{"head_dim": 128, "norm_eps": 1e-06, "weight_decay": 0.11, "max_steps": 4158}
Each number is 128 + 32 x the weight over its row's rms, rounded and kept within 0 to 255. Layers, rows and columns count from 0. Numbers have three digits each. The size before them is the row's rms in percent of the matrix's.

# layer 4 attention output, 256x256, rms 0.0539, rows 214-255, columns 192-255
081:150084095132137116168127080139079137120141111177135143109127148139113149139101172084119124112178141140137106161122069074187162136130148077073199091152177139141097165174103095131129100141136160
131:108114075138111136111185106104136085122142144155149106133101129130157133103105099186101130175146132128141175108155172149091124134137176172134125145107111134129125131103182125087119078114110078
092:135110181129140126157085127061111103160127147118115132166123122132097119200114181116182181103148126119138139131099091155131136117129119095154152097134090110131132123155102109158132086117146157
090:069120167164166164117099156109163116135118171075134069196126119141106113085138127159135185154088155176100086144138170154134082077126112183152177164111140109198155105107098140109119173146181103
089:153113085157092123066169023111137164090190159139160160130156112129046119143102076139138167120121158085101163183160156108161127095180155106163114168113176122115132112140125154105183098170136144
101:150120122129156125134117142072167118122141094164112079182121131071087102113131113094160163135110093169149141068144108173063127156143104129135124138097140122173136076150139112134185160086154134
140:108140139127154143113142180170092164142182110137093103131187125184157127127121127158125106116129125146149121114166144161151118143120138176136099176104154108124142150131133121121134173103070089
094:176128140098131112146107128144160103147107110113110134141131076178164116105147154085164120096151166148148076148137141123129119089109104055131143134089104116106158105145058094109103122137080158
172:134112146144100126127139135100146103134112149135139136116119120102138128122104121098117114101105139145127116130093115111103100119120104095108145112141112132148129153141120100099116128119130150
137:123131151119135131159126182159111128120099106129137147132119100147112140133137150157118106157123130119119126157159161135137124140133121174105107157138095129089140131064131122175129138156134075
098:115151164131075138140112149107160144136146142139103097126160128159122127114150129084158139137104089104125133152085094151184095140085127115167088150141118124147120094196089146110105115180119122
091:184109157118158104132119097145090181126101153183113207085162110142077122135098118051096092123166113142176063160160071098139128105140093103123137135105108148149109126141127089125170099132115203
107:136124147119114123134158104157124104105111150134120120116115125100145140143189140121127113162134044136123129131127110143151107147105104129122087110132111131144157072119087144172148112096117147
130:144103072127129100153085058105132099120098156117175083187045082075151094089047148110110102120157178108104117135082117107048110095178099126122192079124132198176145147076177176119167124135126143
090:126140132062140170157157172132099104154130111130107115159120191123157123094160134085161184100103135183177151103095056137096121128121136115126139100140101094098123098113091100126116126165089133
092:119168103156158085092112180163173131069109177143101129169092137083156136181132110124064178145084129203149132099150151154116077089131118115160131168085091145116153083065171114147182154127113155
108:128112140158087167094155147093123127120155087055147106163111123189130121151119072168162143111145098154159171091139159164146110095141149118185136130116166118137083120090120118101077151088096100
098:179143141105093110138148148124161131112175157106072111102107091182107112088123095143134068104153197110124115130164123085167110091134134102077140119161090155142108155121152135151108080131103156
103:140130144141117094151177128121123113154133075147156159128134151131103088162125111117108092074122118114087117147094148128142124136138078101105172120170108130151144122105130088188104138148108151
080:117086126110140129128110121081105140132164126206140154146146165072107163154137106139141144148099120075131145116133130134115142107182146145158074181144108158138099208134138110114077080116137144
075:123123083144146058151114173135109153105172098077113094132132215063197093122120115116136142145156151141175171114079079136152143133112100158197078063105117143117184117114170173157199190117100135
086:111113163124139111119101107128138136110119121182135146129151127142102189152117134139146101094159144138097109156139128143135087111141135103132112151132126098167093106086108093110132170098147117
083:178124096133051139130149068148125142112068125155136109100093113159217118085099113099121082103185171168123138158088095125115149139137109091152074051079138129154130134166150145152187159089198157
080:167135141144098093121110158167156135139063088096158137137110115208164113165203141098110049111132175097134100124178153117165127141139138125179181166126134101075151089176121151086088133144109138
111:164120132166087126163157117085125117172104110103184141153147158132099095132079125095106111134161136135109150166096114136078113133156093150155138158105148171132123115123195129131151171154111160
079:088108139126159175019149158177145134113072119133120153110130177159122157158141077114127154171097057108201167094054127135131141163151153149119081101113143163146099178127111131175092113111128085
095:150110119126118111120172101138114076135149110084147120126102122192114085099112094187111115108165130132145116121120141071108140115188137170115110109178086131134081123091139156104093097088061081
095:158209153072144214106193156118167134145091101133108170157138131084134134146102140100131071113031127080119107098132138104091120112130130131106105155136093143137139143110142122146077165105129149
097:093146144110176123155170182120102088144127119175094063139117088082174094137075125145141129148171139187121160121175129105167145177126132193092168077183178115159095099104145120135154106130125106
111:117135126145081188149190120130138104138125133096134094161113106085065115120130130144143117147111139119152180139146180176112172152148140199136095136132117116150108099114123119108110119115146133
101:148129142115109139104132111118105159126105152111162147114119162164106158107151109090152146160142112077131106117130095058156151160130118146161181119067131156144168041095118142192135155179167156
106:180139111132103184156095097157164170129141094107117066107090118212160138065139133119118180119152127125126151060190123123129141154117130119168105181098161095147099126184138111102175130054197128
079:166119114157141096146096107178149108132094155171121144131116173119172149188138167053108086100106133136167091159134144128145129171159094079082160034091085140148194156109139153134175155094120169
098:102103101123139145103103117099144121180094114112120134163139147189127200153120109157158147159104140115135197106111152146156108162168166143167102131109135120112093146152132109119080116103133071
078:149143015124136156130132152167129129122148145144128181169107102140105091092112086125131183078129122069133109154144196137082109114181094138139158105143159125147169105122139152049164162123121160
123:132183127094127156233134114149098160100079090120118127062179207145106193144115143110136123136159106093114122120122069093166199162118159119151140131094202089114130126171083105170130112165176165
096:173143146147130151082113100137086108126209152132128093131133063115149098136174115101107118124164122203164129143068092108116125091120081155092076103162078160138152081075090100118165102069104160
136:105163140125150139105144115100126115124163147103161145154122129088095129154072145156139111191136146144121142151125164135102135105127154177134150144129147142138109129090124150151103143170129086
074:165101109127121115181114142111166163083109142190083150100140143110157137085082119073097207074130161114156131154183133137140180213167120086136140084124185107141137144163170109126211145146162173
093:123170154125175168130146182143078155107119113133118114111164147124160127114191127120104130151139116136153135107096063113142129165108117151128129111152105136128158105120087126144067084147150110
162:128113123147142139116120115096112129118148116122135120141121110124118111103096135115188128101142114143132132137099091124113114139104115098150121132149130143130102136147117116130119134107132119
098:148157112099131163108118132155136108136135146165081130140172055167209094092180124141159107111083120172122096130118161155127136184126144118151185104145160090128146150122086114088135145117114113